Part of a small language model's weights.
Architecture: LayerNorm before each block, learned positions, biases, tied embeddings.
Each number is 500 + 25 x the weight over its row's rms, rounded and kept within 0 to 999. Layers, rows and columns count from 0. Numbers have three digits each. The size before them is the row's rms in percent of the matrix's.

# down: layer 4 MLP down (transposed), 512x128, rms 0.176, rows 411-510, columns 64-127
# up: layer 4 MLP up, 512x128, rms 0.176, rows 412-511, columns 64-127
down411 089:497469524469489511488478479489498481418498525475506488491474456533504485478515516475493481544461521486469502552534493484487521495534520528498478493509532511517534476500516480487481510526451529
up412 099:490463537478550512454499487506527457492473519509539483503475485515474501522523499508473482500543470528487511486498501491472519457500544533469506484481479488526546507529507497509523506523483489
down412 108:547530518500506482546476478490547492489527470495517481484474485482537468527522515516531468492522463516469489497535531548511502499515511493518550451499492507482475474515460479499486546488462524
up413 101:443504477561495500506491512502480484520521495464507516508508500473508527513513531508436456458518507494465507463503485491527493508493483523484519500507490537508525527482517509497488446509452481
down413 102:518484484496512466467502489488475503506492512511481487538474514538444472469496511526510527511506527529506568475520495472471479514560536491457491501514516449507455470469493501481486469489462485
up414 091:548495488550525492472450473463502496523519538502487530475505519531480519479483522528491488513477529482502491536526454494486513481500510509490486524494481533508498514493511508520509415496513548
down414 089:524524516525496493508486554526491459514452493459490465511468471477505479517493488515500520525492502528475528486500530525481509514478469505543526452565453511542490497479470536456464560523474510
up415 101:486509497512505479441516529544473492505538469527467522548497488559507472550542508502532479503480505526536495517506453492490527504464517519494475466517501481509486520494502545444511503505488506
down415 093:486492526510508512506454497485479490472477494457508454499550514499505500498466484526505528467483512529470561456488485500501527484507521488485500502474506492510533511472540467537490483488476520
up416 105:519517479503537486490498547505502491500537502504486529505501491513545465474490481466511485505490527524465477481508539466495510495499494471488471488489515529457440515533497474483454494470495519
down416 108:434507504528525529478475535488506489480465467500538530489469538481502492527485492514477507545513460500506499466519535500499455449496508496499467516510523529478569483457486481492487492529516529
up417 108:478506507509492496508489472476483534534529540509462505496533517456500531549554520551460493470479495511514486490491463532533521499521492498477540496485522498509474482549558499491561500502524506
down417 097:522494450480486477519507466469481532501544498524530460491514492555509490451535499480528481478503492488485470505506558456498510529469531481458495554489527525458506557508507478500484518520497527
up418 104:517506512507444520454467458527543495474513506528483487499552480509496533488537524482498521437482514493453524543527468559495520483514459507476492530501491476508501549513482544475520453516508490
down418 104:507515474470527471547494480486451470517505461494498489492497487529473485511466525521484520497516461554516506509508483501477502524519458457508524504477526475526479499465491514474519495497506494
up419 099:492535505509519486493485451509514472464511514476509558501494468465468485504545497475488521467509514501481528499455492508481503556516460476486557500477485503517485502507463484495503513470497480
down419 103:524490516524531493514524505522503459505543534483501495479494481475487483519487453504518489554434470530493494530538485511533538458491458490477527516517477489495517463512495488469494468500552533
up420 106:530506467553521506504504496495558527475547468470498556506460500525505531494523527491512485511517520500484478449540477503509557474494461450482468496522469531440500478460473467503514516491512499
down420 097:511490538448490520465474506544533490506529495538483548510475470547542504498497451482475486516525453533468503509504556475524520519481510524485478499525498509503531488562490486492511530489461502
up421 093:508464486538478492506488479506508527513517507475497453520581491512448501526475501547461499483485531567532483515517485511552479479491530505479494463481461529474510531491524488514473457490493461
down421 106:525540540465532481542483485465502479548463527494492487517486490460478521507510500499464519526499506485471570474491499511511513526474504501495488504491500490499469517489516520542502501516509531
up422 103:513494516467476452490495529461508470488472510476521485538467535494515500514480506477509512507503510484489470449542497461546519501459517471478481465513514516488524532506547428505491487527503539
down422 108:483547506452535440516558443539537483514492501474514501481530466507495462511527495457485515502477489451500503505561497464482499447507515517479507498471496496494507501500546524527488523516508475
up423 099:500509488525483547500467494468521481501469486549541523499498475504466546507525511432494447491525502486486500504477542532508517511541523512494516503460499498456497482486496519531477460519453499
down423 100:476507530494501506519554534452460540527532499507544475520472471479478511509479499485446485492517547472464527516489477507470467540496507481479521506506548496531466523510444494506503513528477551
up424 102:519517487460477543477500524483517548487486465511495512514520498501490539488462518534493544451493490524492497530493490518491516498524493510520498504518528499462573502464495438496475535441480488
down424 094:543497496523509469516463462512488522502539511505526540500529521447496465481508509450515504513481519495519497518464505472445526447477497530515468510472545512501463503494485524518508465490490464
up425 099:500476521493474452492464513486477533477535477501499526530489497506470520483505504486518492508477490523462522503478498514513500473542527508503512552513516487476497544433493533544480495521517512
down425 101:516489526503459515477468544476506462464473452472470484519491475479511518456467473494510460520493472466487487507484498548504526485531551494473500469512512520516464494517466496465510525455533479
up426 105:475523505504502506510482511464519456565501472483471545500482533467483523512470508508499479478532552503511520475515480436527489466490480488520503492507500506479542474494475463508470516546516524
down426 101:522470535512456499511491465484509455461516462446487495500465532490515464571503516524500501491514546553512525482469498464512477511547522491515502491489503514470507469495528488437543495497490502
up427 100:529501533541510454482485473497503473509500473474488509508524527462546486508495453473492470514491516511525562470470463498504451487539508491461518489481469454488490488468457493479500471497506504
down427 095:500538532535481501539489517518519500458500524470515480521537496464537507500496447528453473512508481495495461530496554530505505482537480489504522474544475496498533494515473495489495488512462488
up428 095:508492533529455453489509468490485521494493513494500551497500498512458477494468450502496490492525463495535494472516536500522491512508503519506524489504525511472484533517506495500536461517471492
down428 094:457501513494515444492473502503531474502512464506527563461492485488522514527459534506471508517547481481501481528486467513500526524486552527509498471499499513538489511499547473481500564474500472
up429 102:535479543484499490513477441530518489513517503523506489539527516469510520503506455462492483471466456472502532482489475540545481490496470484516499477535513493485484516516488507510562513466503446
down429 096:478494524481500514517480515490516504494460507495488453501484462485509518461461516539486520472487462494492524478484493539552450580517478489493477491519486443526468491486473443495512481490521466
up430 108:491536487480488449504510488480524543509489468492496507531532509478456508453490535510509529513498444489487515508480452467496487474520480496496517481499539478506505510523472517504507460515485487
down430 108:523498479524513528529504495525531477447513512477508509511484506508456475502487497475465499518500508490482514456511455473522499483488506463534507468476480483458556489498524498511504538504525432
up431 109:465538496512553477509507485467500507523513486464449487513516518477488492568512518508456505519463536542526473490512466543509505521526498479500491466494496551467493514472513531549497472496451473
down431 119:504473533469467494525489512524513500491515515493442446518512506463449483493496499510492523539487486534521512550438511493497518496456556508518498487560501527449495497492470470500503531495483512
up432 086:535496502471473505508492485511521504505477523483489492535494439483505459500485505538508538453486524521502508521517519508505525500555506501524541523499498493524529496466502506468496476443441464
down432 088:515500504527469537453495508494491480508504526494497506498457487518488506497506498505512469497495480485496493525532487549520478487504503518509545547469543544485520522479504500538527525544488458
up433 100:518539489497534467473524523542491492528525492469508504473530522478495503470498581481511487549526471495507466512520478471517492510540485463486504546501466547513508492509503488480481479465501511
down433 107:521568541497500538485467488488511477536471492502475479530481505496477536524486471476502484495497486471510548470497458501531523493513504494512504469539522516507546480489545483502518524529521550
up434 096:531522494461475500447516495532513492463537492523498480474486466520447528481510534506495438510517502503493511514521495477520486516494540481488505490523516510479514517477516526468550541529520496
down434 102:525502487508464500473493491495483509532489550481468510523461550485497489489517539500499545525507504453517499470499518484504492512492457525504521512496479522491474473471488506542536487525515464
up435 096:501491466468498491463494510526506506452565521440502517499523511466475491476484485496525505493512488464523512496496454490527567502521497470522533485508535522542496511464549516484493499495483475
down435 102:498488517495525537494540500517460526516501557541501498461516459431509529531523482466533468516513484494512483529515480524508501469485479475485501544540529423476553504505477503484525525522485499
up436 102:495528494522523501503504522478528474506532493513541509498487476482483526471463523486501467518508483508497474488559493502473458473497497477527486481496480429485533476483523480522513514480507479
down436 098:515545496460472516522518505502453502534486500476452521512490492519533501506507454508499482491499510488539496516556437512520496502501497521511476516442504525509503486495488474497486503515507469
up437 100:542501455503510468519490475522503522510523539491507510527487489487527503468519474467509506529500531495492518518491511489533504533514484498468486519481499489438515505511480487496526489470486511
down437 087:466493443476516515511511531462475492524429489480486524507477522542515509443542553532469498434485511494500499437542493498522487525478504482463534487455505508494513498495469478513537498507507532
up438 098:519513495464478487484526511480496497519476494526495508521477477493490459459483485499502486452486480494494472470458571484501536566467503507463503477499477484483484503488465494494542472501517479
down438 090:464470472494537530507493473527512478505524503550498462523480564472522527539466514508468522512521491504479478512498452504475483506494517505534469537461507486458517491504491492508496487517487517
up439 090:505546548483532528540488539474462495465489493486501516492482481473468552475482500504491500531539468516510478489492498510458449483488466509536480540506490496471489501428501516493523464499499515
down439 081:462496500493462484501536563465468509478512490528479509536505518516531491467548495497496521509468491528505517465494507500490499539514509475499535549513515529483491504526470497494520503526521513
up440 099:467475492543511494459449495531484497522548530516484524536483506522503503468487500520527493491452528511538488499496505524491514501507496542467497485505505481496521511492555520540482544526466511
down440 108:519475553543514480479505480482429504515520542493484501477517479485528514460482478433492504479523491481458485524523494512481474503468496557515496529458484509475513498522551498490473471494481527
up441 100:477555506498499477483478494452503515486511520490513523514520501459483510482528442473499534519504548489499508501523458448526511488526514451512497489497464512469497524463503514531461513477541467
down441 108:490504545466500530480495487453508477498463481515525495519537449488473492508474493507523548469487486502478483493530500540459547454497514503532476510477478493451491501500479491486479497521533489
up442 105:530494505482521487471493484505539515482482482482489534474483517510465545463480513505508462493478463504471508511501527495490516520484482516490524465488492478512515524540478481502509479477456517
down442 105:506504505519478459500476539526535518484451428492487531510535518529508513525495500481492500522533498495478484484476534469472493532508484509530479508527525532447529470483500483489510517535520494
up443 101:463447555480489494473518531466532537476512494474508519522507519478497484496512479544506458484462506525546473507495478518500548511554462486509476465511450505476509482489526513481519530502487463
down443 097:474473480477492531491499538525541536494496459503518467479475520535508491501484499481449501477511483557559500517488503532471529530466553466509502505469502524524517478506511507479563484543521502
up444 093:493512502506477525487503452449516520525485500510477521495522541452476453452521500509467526507495504503472509521515486480489483465513533472462490478523513479493488455515496443499520513499504469
down444 102:506498455513496507524490500503474505503497495541492496544527526543487513520541475502483473477506510495490457504537468514487488462491501488494479467471512489520483505452477484424480524501554508
up445 099:461535508507486512490486487532487538503495499506493521539525512439475511488514507517491538495508488505516529485501501488510554474514429544534502476496498497422508491501509508465504478530479472
down445 097:495543470460559511503525469496509478474508528507478529516494505519515497533510503484531533450513525534505516469470513501514500496524518522511551479465513523534467518490498488479468509482476534
up446 106:558503472480521526486503532502490520525482532510465511433482496484506478476542468514481528576473496546503498508509509517539514520508463473461466478511543516510477513484518460462511472509509478
down446 105:468505505499490488504495469513526470505528536487451494502463493514503514499488504497533483483542534455467493466467471524499502458497502493543506495450499478505521478479551490534508494499476490
up447 108:491528525478454498519530514502547492451504471496488513492523507483529478539522472522532522470505490514525515471526525496530496498492473501464518487498481477536463522480554467502536477498438443
down447 103:473472473534519514533534476504467486511530487510502477548491552499492501513493481455505506525513489472448471530472482513489476529540481486525516506496485508506502451503517470472471533475512470
up448 100:479492496456503494503492532534508475473502456513488478516531487512486535493537479491511488521485506506524470520501503547522498487492515489507479474551527469522489510511549441542549473547466514
down448 097:521491522488493535522467532495500504487503503544505508542504480445508484528496483470449484526529479495483530498474470515500505510449497492491513493479473492505461487515501498492513449478450523
up449 111:521508505505512466474437512505466474538510485508511527550492527487481512504480501520478509481490437462460481517483482476511495512503507484471498482575493479513510460505543448506514493465502517
down449 102:504511514469476479530472524512487513543502520500535500512521515474524501505520516504496518531532516491526451482535474525503480488492518487505501488465482451561554511521433478527519490504504484
up450 116:463503520494525481499504474491516503509519467568464506462550512485519488495518517498491487473481488529479461512514533475489499522488486489502485529480531497483523500495490479492517451530484514
down450 099:502521524528528489524474494477549477514513488538505493518490490479510472468520477486465453453533485535432452559491506512524502507482519465491511560520488489455521497501504508482521537526512503
up451 092:456526511534492487459523493494495500498475472535489538482468432462489493508509494542487508497510518529519562499478496516486466466512517542464499507502498489509528490527461512496503498529470490
down451 100:439512502497474472548512509531484475522524500486506449504509488453547518498462512486494514526534541509496504489483479522520553500480477496494479518537510519524478519452481472519504553550490476
up452 111:504502477463519488504513493492552457523480489510522520512488505499488479511464506488491514501528494500498464533512509484537486461509551508492495478449564515476511501546493492555484504548504542
down452 114:495473493529499494490503441492474506486502519473503458488498479470503518482480502503480540464488514540454520500471454512513451557532516503493496496526507485524503445476527486533481500482504452
up453 099:515489521507498484529466500455536475471541518479514473528529536501465473449533468519497506507481487532546564537480473513474534457517476461487512499490516496464540519465462501537495520464517470
down453 110:482524456486510490473518535498454554498466536500463491484495486507486484492493476536515569462492494484514469489483483454473474502485494509496526498519541496503485524503512520493525482513488493
up454 095:543507494503530500517506463511511525464469506548517459492497501489545506489502472494481551469476522507498485524525516521474519513534475472511519527500474496482501522502553510506491478416514473
down454 101:548540549484468495510518483470510500513523501554500511499468533520491525514555516518462491480516445500493512485524481514498476506506537486528475498497511489484474498457503461489488441530526496
up455 098:501493442519418469509502525475503470497521536522520498531529506512434500543463491476511511507464515550541479477508512498550523516491509491522505509466510456528492505504537527489501513501471502
down455 086:497523545470477493516472514436497527517482461495510516493483531522535529482546458520526497485509428501495520519542453470496471487504478463514479477488530541444539507510481515507516498490522526
up456 104:460539489523517513485481501475499512494537506492504538517485509511526494523509512462490517506526503513504490531486521489513489470493503474520528536485506479495515452428505506433503464529519558
down456 102:512482442494508510478483471487469456515508514497505491529530480546510532485507504471520502534500518475472491528509464535476498474444513489501503464516493526539481492509480500515514504493501545
up457 102:507479468484515532520477494478507439537515480515484515514477504515512508485467486474539472495494535496512485499486480518536523506444510499493510472473508518523501476498521459481495498441460487
down457 099:522548445500554469502517527499487469491490454501469480465535500523485479509525470487466506460529486484493506511448488442483520495510463512534457465500507497523485501499543478474484489497498468
up458 109:457466532507464485494453517516449507505489490457492543510516524485500493463507483467539487535487480492495472538530494486494530454522490475478499508489455496448464555480499550462473514542493496
down458 111:492469515541505517505491453498505487507490506507541498507538504529467498497485505481475532535537462521507523513479511499497510502515516400498502524464449513488519461516493538498509486524470478
up459 101:522462442514444511489486511499510477461514525468497510528503543503484506531501478503468497456510488488510474483488520490489477511533467457473533523500477482526510517546488514510475488503480510
down459 105:496540504507525500477499461506464526474471497457473530439488478488488522537477542494483509461490506479552536404499489473529501486499511555497500495506493511488531519482497505536542537497466486
up460 110:512521511490500521508516503498449483463512463538487512488552449459498533482464517505477486472500512502489495476485481541498546488467520516473474518457482479519501505506516448466529528472499517
down460 097:536478468457506480462515515515528500480512495511512492498507500517462514474519438516498486546507462558532523511531472483473521544492499494514455496512495509516512489501521499481483505483511474
up461 106:514504506519503447469533491523515480533527485447530484499497506483501563496456525508469490515498471516481484441531493482535511532527514462495500469506504485515462486525513531455508461498525482
down461 117:467480514537522522478512467472530486510527514522517484497503491488526506501514483472514465533541462523427477447543499475469485529505523463500483542547527511479504547494487453515458474481522476
up462 101:539472457493499517546519486576519473408475475518493483503518512500530510493492466515462488460485530539483493535512474524510516463511490465496492493507540459502507483505453500499482492490453502
down462 106:518484536533496450497473489486474568510489530515537534522518475479496510469514496488520462557516518517503519488512542494490503535465512513489517482508484578526463494500467550491487489472496504
up463 090:496531554545495495487473530532503521483501494467522498491487524526489509556492540520508485517492505503511476516507474509542501493516499524519492481506485490522477521530499500529495465499504534
down463 095:522513514516518497472492534476502482518501545520505503500540499540475507487531489510506527569500466525524492513526515490480540549518480532537525480461499539505492528477490512529524503544506472
up464 099:501530540455501508477464499510501583494480468489509511475503500492479516515497516508451497514479495533500526510537515488527501480490499467481504494511504480529477515493451497490532527490513508
down464 105:448503465540520496471504510460475508531500496518470530514465494481476518497523542503469464481513520470486478457475488486503472500511465529499522503495563474463528485493511501474505524436549505
up465 086:486511507507520509503502499510498509484488505517523505512489521461468520509485476526503440487520561509491517503538480476535529519485507510484556524429514513457476455490522512496533481501480461
down465 090:504479526531501502489518464510495497532482529505511528482498529501514489485514526457517561513520481523525531540532494475522471499488510464518558508506499497531477520498521508512520513527466537
up466 099:499518492477532505539474498495550524483483522499509502476507484492499567513521540540448509464453498488507537511517480457494506506458543490510479521454484507483527505536536500514527494515508531
down466 099:478456563506502478529489515537498537527451511540504510498485542499499522501498489481574511542500508530505481503519510497521481503479490552557486480516537509466498473467484498501469512491473513
up467 092:476527486488469493495516509508495515507536530504488468525476562494493543550523494468525501478497476497522529521490487491521522505499476496462483499500500522510481450517521493522503470481500477
down467 098:520469509505486511515498511485475512515469506514505527432495454513509471482457523516503526456471498495500475484448484529511487467487517455556509547484501469522504508501504513486499506500503523
up468 096:530511496453520456491496516510519511494536476489510496502513492456483500509504552507463556488479488472518498475503506486528536443567493502491471485467535495494441488477507524514525518504543524
down468 095:514497457515532526522501479532496501503489519490479461509473471496523492518487516444509505476513504496500531482518509528474494515551475473527490490493481481492487459532508456479467505513518504
up469 107:479500487472500485528508506531461494487498443535466498521460509479510498518443520503484530492518458521517481538487523500560540481514493513469520480499495542490489508507529481552497486485474549
down469 093:519474529477548488528462467497488526492517476491512439520509477496497538496465468499516470498501479513462481530528501503489521496570497505513548522459483486517510521510517524515474497463499502
up470 102:512516507512484489470490477457532450468513494478540497544481521490500528540497537498551478480556508510492497488515460493518510509482469498500463497499473460521482539479503543492482512447507491
down470 110:480472513484490496515476481481518503481541486500519494476467548478484483488479505471559522497521479519476544509509487498527473503514537482540511528481492517506485502506528456478490596516501494
up471 100:523546495470490480511527540495458479506475485477476507515450506428520505455487542492497513528476516523484525523520504485493520496549503520482501503499512476511503501548542482465504505523529491
down471 104:509481517521504449477521464502483477499517472495505478479532469502484472486463456449501496468484487460469507494477499457498537534494494519544511525519522572483533498473494512484464487498533487
up472 100:524502526492460509547505516522543519501520471423505471494517523506492528510489493527512486532513492516475486543508485531478486482530530466509482508484496496492507496502508505544497498525502522
down472 094:460487508448478486526499502471525477517480456537509487506494557547491520523502516473525556487560466506482483538509484520486538503546466493475532497536523517496516551502477444497530506475482511
up473 106:510521502494518478547498504434489521477482476487483501486559512506537485470507457499491475493501508502478497495481495531525525477545429498497536511478480460515495502513483515499460488500492494
down473 112:488542534490517514537517536522520519489505533521478531518495487504524503472494509497489518500518499481485484545473520484527545466489474489502506493478523482534515484462496491502511522444484491
up474 097:490461533478492545525483470487462501509495490521430509489486510504524491489502493521489515457515507477531513509519474473483507524566518505486503498512488470509510525498506507537493480491476493
down474 083:537562477522546496490456500489523486540507488505442521485446466543497459515476519488510494513511526497491482497513516519551493481482475496489457473504511469482465500523518531512493493495468490
up475 100:484520500493506510507486526531476487478486538523477479507490537503502516507527500532491530468520488509512518517500471515518482516476505498494498461493505485506508514535487538499509523486484454
down475 097:477498524511556490484521499448547558523503510485485482473524427527513499538510515490498482507498459513498494521550491472502489482483552527479501495522500549485517482485480463493477526476475467
up476 101:511470504481495474523491448527515522526539503507478508546475512519518519475534519502426535490502525482446531539475488541533495503439531538497515501475499478528494496503524545510515501509459491
down476 109:474530520473520471521531484497458453513484519529491475500507518534539513494493491489455496493519497558518489480492528476523508459491510503453513510506481477507504528493518511533500485528459484
up477 100:506530514482515492512549528472510524526477482444440511560508471477495507508498470468466541457489509505454516540514487509502502556501498504492476472482525498506511516556535543544551472498503513
down477 098:470493492526452463503544502539492487478544482555537484467475540520512506524496527540460467545490528514516516485467538538516467512540525515517468507481480512543483524505463460458474554496479481
up478 099:510532510455501486509532512518545519497491499517526503476483491474480519556534528517515496504489526498486513464525514518481560572506484505491474521495514526524544504518483499515527441467499455
down478 092:530484478508518511460486496513440466502503489540542505492509510478531499482504518508467491520527537491466522487512466518468489493522452503549478508473502511474467459501505479490547476526475491
up479 105:526466500486468513451530532562526509477481542499499495526522515495528512489487475527496515473470524530490467480486505452497454492526526499498453491516499505532536494498500465518480494494482470
down479 108:470493488551505540485467486522529524507493435470492475517448482490505523474476486477517519456475484514483493484477488533510520472484452520530512482497474529488508450509541525501531475499538526
up480 098:521487440536513467524480476521434515546532520504483497500504555498516494520514515488497523527511511529548506459471484508513462528527515498487503478486520496511527485464529536518464490487523482
down480 108:546445512442529503502478533507510470516484466475477535488490484509455487529526488520491497506502524496505491483539489513469493473479494489472459437510446513511483458562492541477533510506488479
up481 092:493480468475530490516491464539509532503470518466544512483473461504477519497494498469473471499494497497473518503536503510523561498524494514460455478532468515500478481495508509476517480485463519
down481 092:475479477472482492474520502449478512548482492490530529494497497478528472508508543517485499479476507510523492468464500492493470490481515542498493498505481558527477528494499532493541436518505455
up482 098:527501482591486503490502474454484479476505494513491506491517520499480486453530476481509488515516482494515490476487493484493509489536511405495493525481538497497481505490524511514466466541517515
down482 099:522491512510529475458494503469558512450499521512505503492482506544488495545517508531472530485498451486508533500494507432461486468516509519517522494499526534472530541501502517494512463477480506
up483 095:487514508502454497475487511504465502488485543516531532496503485493521542507517425519479473534481480525515473513511518535523514495488469526471499500479473494509499564501527488519534486536494505
down483 089:459502500471484514464528486513503495497466539521488537541492554511494474470493520466511490501461504469499501459440536446506491480444516519534460505445545518544519506481492491466492532506459537
up484 106:489490495512511488550484498491479514480491484541498481503506490474471502530483516530474487484499529505466529474514513493508495503465479474512515460545448469533516481543479484476418491504515484
down484 111:496493497507497517485459457523509464540504450512461464528507475491527460481499509457503489481531557534515473513507512471544506520452502489518494501504514516521479506504501538477470482515520445
up485 104:510485471507511504481488518490486518504503487491521499464495485490501518459542509474498518550544491539497518529479461516498563534484495463470509543454492533482501493479523533508505505470492502
down485 100:522509521523503499498482523472523532484470486503470523498499487465482532524460532492483489536467519535521464504462475479485470531514528492477541469545479523540496512504516492495486483514507499
up486 100:524520513475556518478505480474450490486470428495489519538464491520514528451547500491486498530523471525519476483511473478523553457501522514489503436522522477490523475498503531515499505491497472
down486 094:505470485517548517490466512521497494466458488489528467511479524489511528495488475495502488480504540506504557488491536484513492519502509531487477509472534534455517505520489541480493480441441558
up487 096:505503486491501461527553501512548530506499518487518510503481465483506534489500508479517497479529560492493496487524502497525553508489524532465458470480501507469524533465488496516516500503458521
down487 086:503483488536546509499454517537484546525476491488490475522522498510508504521505481504466491496520491467521515506516477485492504476525484480516487528512527488487520538542504556532517481448499499
up488 115:480500520503516482480458538554515531487527540505488499516494540461473487529487534518560496465504466515466459528486548549507456508489513500518497526488500498507496507482524532482552522496494484
down488 111:457515519541524508498490496465509472510469494483517482538531506449495523491480499484502498537529511478487511475487559475538514476546491503477522479537486495513497477514459462523505456484484502
up489 111:546488486501507484482475530502504509519500489511520534461553527540484520478469492535477509544490542512510488477474505479488551495524503522502462457492495520472524508474479515497542495521517507
down489 099:439488488507518481507507475507534452469535479510480470513505504498498499475499483495509467520476498499492494538501491489527484488501469442478510498532511477527525492460480463579474515525499495
up490 095:485514490471491471511498450552505477503473550494520556522519428508506505489502493501506521524487513510447483491480497490496533477490477488541506549477480509497535528534531527492504504540504484
down490 101:504515528508526510530522496494511521519474476521510480436509511455473512485460491510521491505482479524500521478479500495525457475553538513525444518493464498503457501469464461530509481482476490
up491 102:501508518471537535491487524510502528530512488527485511489525486477509472506482483507503541462508526489506480498494488448472471470490516570458515553534502446498475522481491470495510476470451472
down491 101:480472492493518492522473536519493551505492505478505477528496497519493455521473437514535501479497510466510477538499454461508474491539502520489505466523534519517524512513469479466457438455515504
up492 104:509507479485507543533470473555490485520525485496493475483465497490514482498557457495531483552492521518517500512487553526464477460481506543494463505455494477491490501516527505476518486533479499
down492 092:537509477479534475477484536510538499432483523516515495489461531508457511491499471514494498503502507418495483507473507564468466517495494505458498508491477508479511502484528542482511507500480498
up493 103:464459514483521490470462486516511523461519486525464484456500489517493521556469507505500529486523511520500484475500494462485510489496535478493529520551533547503536520525444499531488515507508497
down493 121:546475472525524514443527531498512509455539480490487450503489511495528526483484432533504464503471490504500492502470498482514490460500505549525476488491480498486549460453503475501520491495497481
up494 099:522512471475503518513484505500524455462501473493507471465486489502476490488516554492501445502463517506466488475502501536508545499500498486473507480529475501516532481462537457499507484485480506
down494 109:483453511511443509510528512503468502482449499491504527456525507468502520490518509499522481523525535498523510513502528437522483492530517518476500479502482508489498489499481565458502476503470518
up495 103:497535471492481508534483518443513517500515496487514528498459513496521505525532489472522548476521552522524492466484512495520549500448487495489456468495503517469468511483533505469520485501478527
down495 100:486504525536464524506492466501490498516528501528484538558509500517503501499473497448486509535506476505465477575512494476509480496511468533493522495507479478516485504512521518455500493479456442
up496 103:508454501505488527513504499518466549520544465507501523519528488512509504490461477523479510541477455527482460540488511497506503519524522464476472525490521473515501490493484520501471491493500493
down496 112:493463529503500565488484482493489506508545523487520504534515528539510551516489525499537536478500493477527521502485479487497543483514511527555479474499491518491524459492500542491505466519516506
up497 099:516503487496501525494442496504507503494504474557507506509483537497463477534528509535518453494489494533485493538551525443511472485489529479505503497554459475527518504487532521534497494482561454
down497 097:504478503499513550491516530505525555449527518486449502530550467510507504518494507478494554514504497440505492494521495527533512478492439524479490504507491515504472451519484507503476519489473500
up498 094:509457509551491518520480475500493497517538519493505520470490512492505513468532492481522552473471541517463517524508509510492516452489469482501510505480487465471494485513482530515503483462531451
down498 089:493495475500500554488527511489485484478503486504464542479476517503522515514542456552537489499455480492468503462476487486521508507522543452479491529515517522481544513474501538468495496503534514
up499 096:530518507494525489436527498525461494506484500480491501527520505513485513541486534546468498527488506492466489477483525518491453489508477484511470502518475493485487511518499528496500453500527446
down499 103:516494477503484514478483543499505512475492472476489472501524486521493496492526492476465455507481510470482496469531549544533509482454487503513502528513483491510481506484528552522514515471546536
up500 098:527458489484485483514463517492509497461484494507494470496505499495512472502502505541490504520506517506531508501487469528532504482556528492466472498500527510525476487488484507493460487463502472
down500 107:483513481508447483493522521483506469487509519503512502506484566464535475504473538457514469516527494542530523505480500468535493492521465472499485511463507498480526520517511500487549524500511509
up501 097:535491513489481494500467524508506482497479541472529516497451514501522502493490527528532521530500541493478480528490495533521492521508466471463495499503470508508463511494533519470481494510494497
down501 111:500489487447480510511522519483525534517500515463520465507503491521474517492504517461432512465504516473487474528471530521508463507520532472500521448487536465475524483505475482482507554505552470
up502 097:488504521531479501510448525481487545484546516489485531488475501494511475504495512510488487485469506451501481457498461457494511466509485556497560446524530498500517508521499537516524490490483477
down502 106:499495509512498561504533474514499485506491490483516509535548535515489488505533455469470487506519488457424530510503495480439495502514531462512521457493525525536501500527516509505479467531493485
up503 092:499510515507466492537494480535519508499519509504485500462450504507529495534513522514466572498528564483474485546484471515501508479454497488455478504481509531436501526502502500488497505482515500
down503 094:469516499482492548500512483461481478497466516476534444453493494523527517532518501532512486486505452487482541536518497548467496475481516502458472509574480466515518548548527524509499527464487523
up504 102:508553478476475477495487504496505460483509466460500520515490493513468519468488551472494543493523514522462491512528529510508536499504489506490469492512528456479450497513512469489539458516489516
down504 088:494530499466484503506480494528485512511502525512518493471529522467527513515480516529504512547511482484470546491446448513491499524491522520470531492542496513493477508518533523509454470491452532
up505 092:516521494530503488502494471515537518487499486494480476438532499457503513482469486520533482548498500522508491578467518485493508505496518493500507489536489476508486506482481516530534495533501519
down505 090:480512508501513501516488499506499480487531505497533449504497495516550465486487519508447531494502503501537506494496501475534474476499480493520508508475532542533439543530475458510546495482429485
up506 101:497543515492499511514527479533500497528481477501489530499510521455462531540476486522488516506504481459490509506491495464464508485499472499502481532461523461506496537556537511439510454523504495
down506 103:491467449529515537477506468547512500481457522493464527464485470512493524548546497456477517495447481502518457477495511528498478498495493488512466449466498496490460493529509511485494479505454507
up507 108:538542477513534520515487484519489522482529473483467501520515422514473527516505515516506486495509546525533522472489521549532515529534538471446514487493502478521487476492499504476539478493505577
down507 104:486496522529514540535509506521541503510536497525494529493491485537456487525460494459519503509558477486524491468475493521504548515524523519486498498509516461513510482508484482478480512449499509
up508 093:496533474473509523543467511502514534478503498517514479471491505474526525494509498521523524550515551514500517472487540501457483520451497455513454455484530504522522504507511453474489468467482453
down508 099:474447485505501491521523556528512507474499482555483531456491484543453479476502514554498502533491434507479504473502510496522504491518468507523503511467488495480468488512535496505480488494487511
up509 101:509526465530537478495463516566504528478519474506478524485503507485498493515510536518487551460500539512477495509487482521515464488505456513539530517451511518480529449510515507546505539540493523
down509 101:515460521514509506495488454492488509528501529480527452490461499495491551453459487529502505524472521437535492489470495489514510520534551497504493545473548491532517540503480504442507473490494491
up510 096:492483477491469506488510472484513485478574490470524510522516480504466498491477488527488514450481500515554501504437487484497479521490469489451509470492529481553547473457478513503505549517528511
down510 099:531497531520474511495475484481490483501523477521552502507479521530524489509507471476509508536545475493498541476495488449502492466497485482513505474475475525478494516506510518509444492513486520
up511 097:543474478518501496473455524507492508501518484488544534461463515471465505488514467526500546489495525456501494544526500459460501520522512557504433505482516471489489542517481523529495528520512542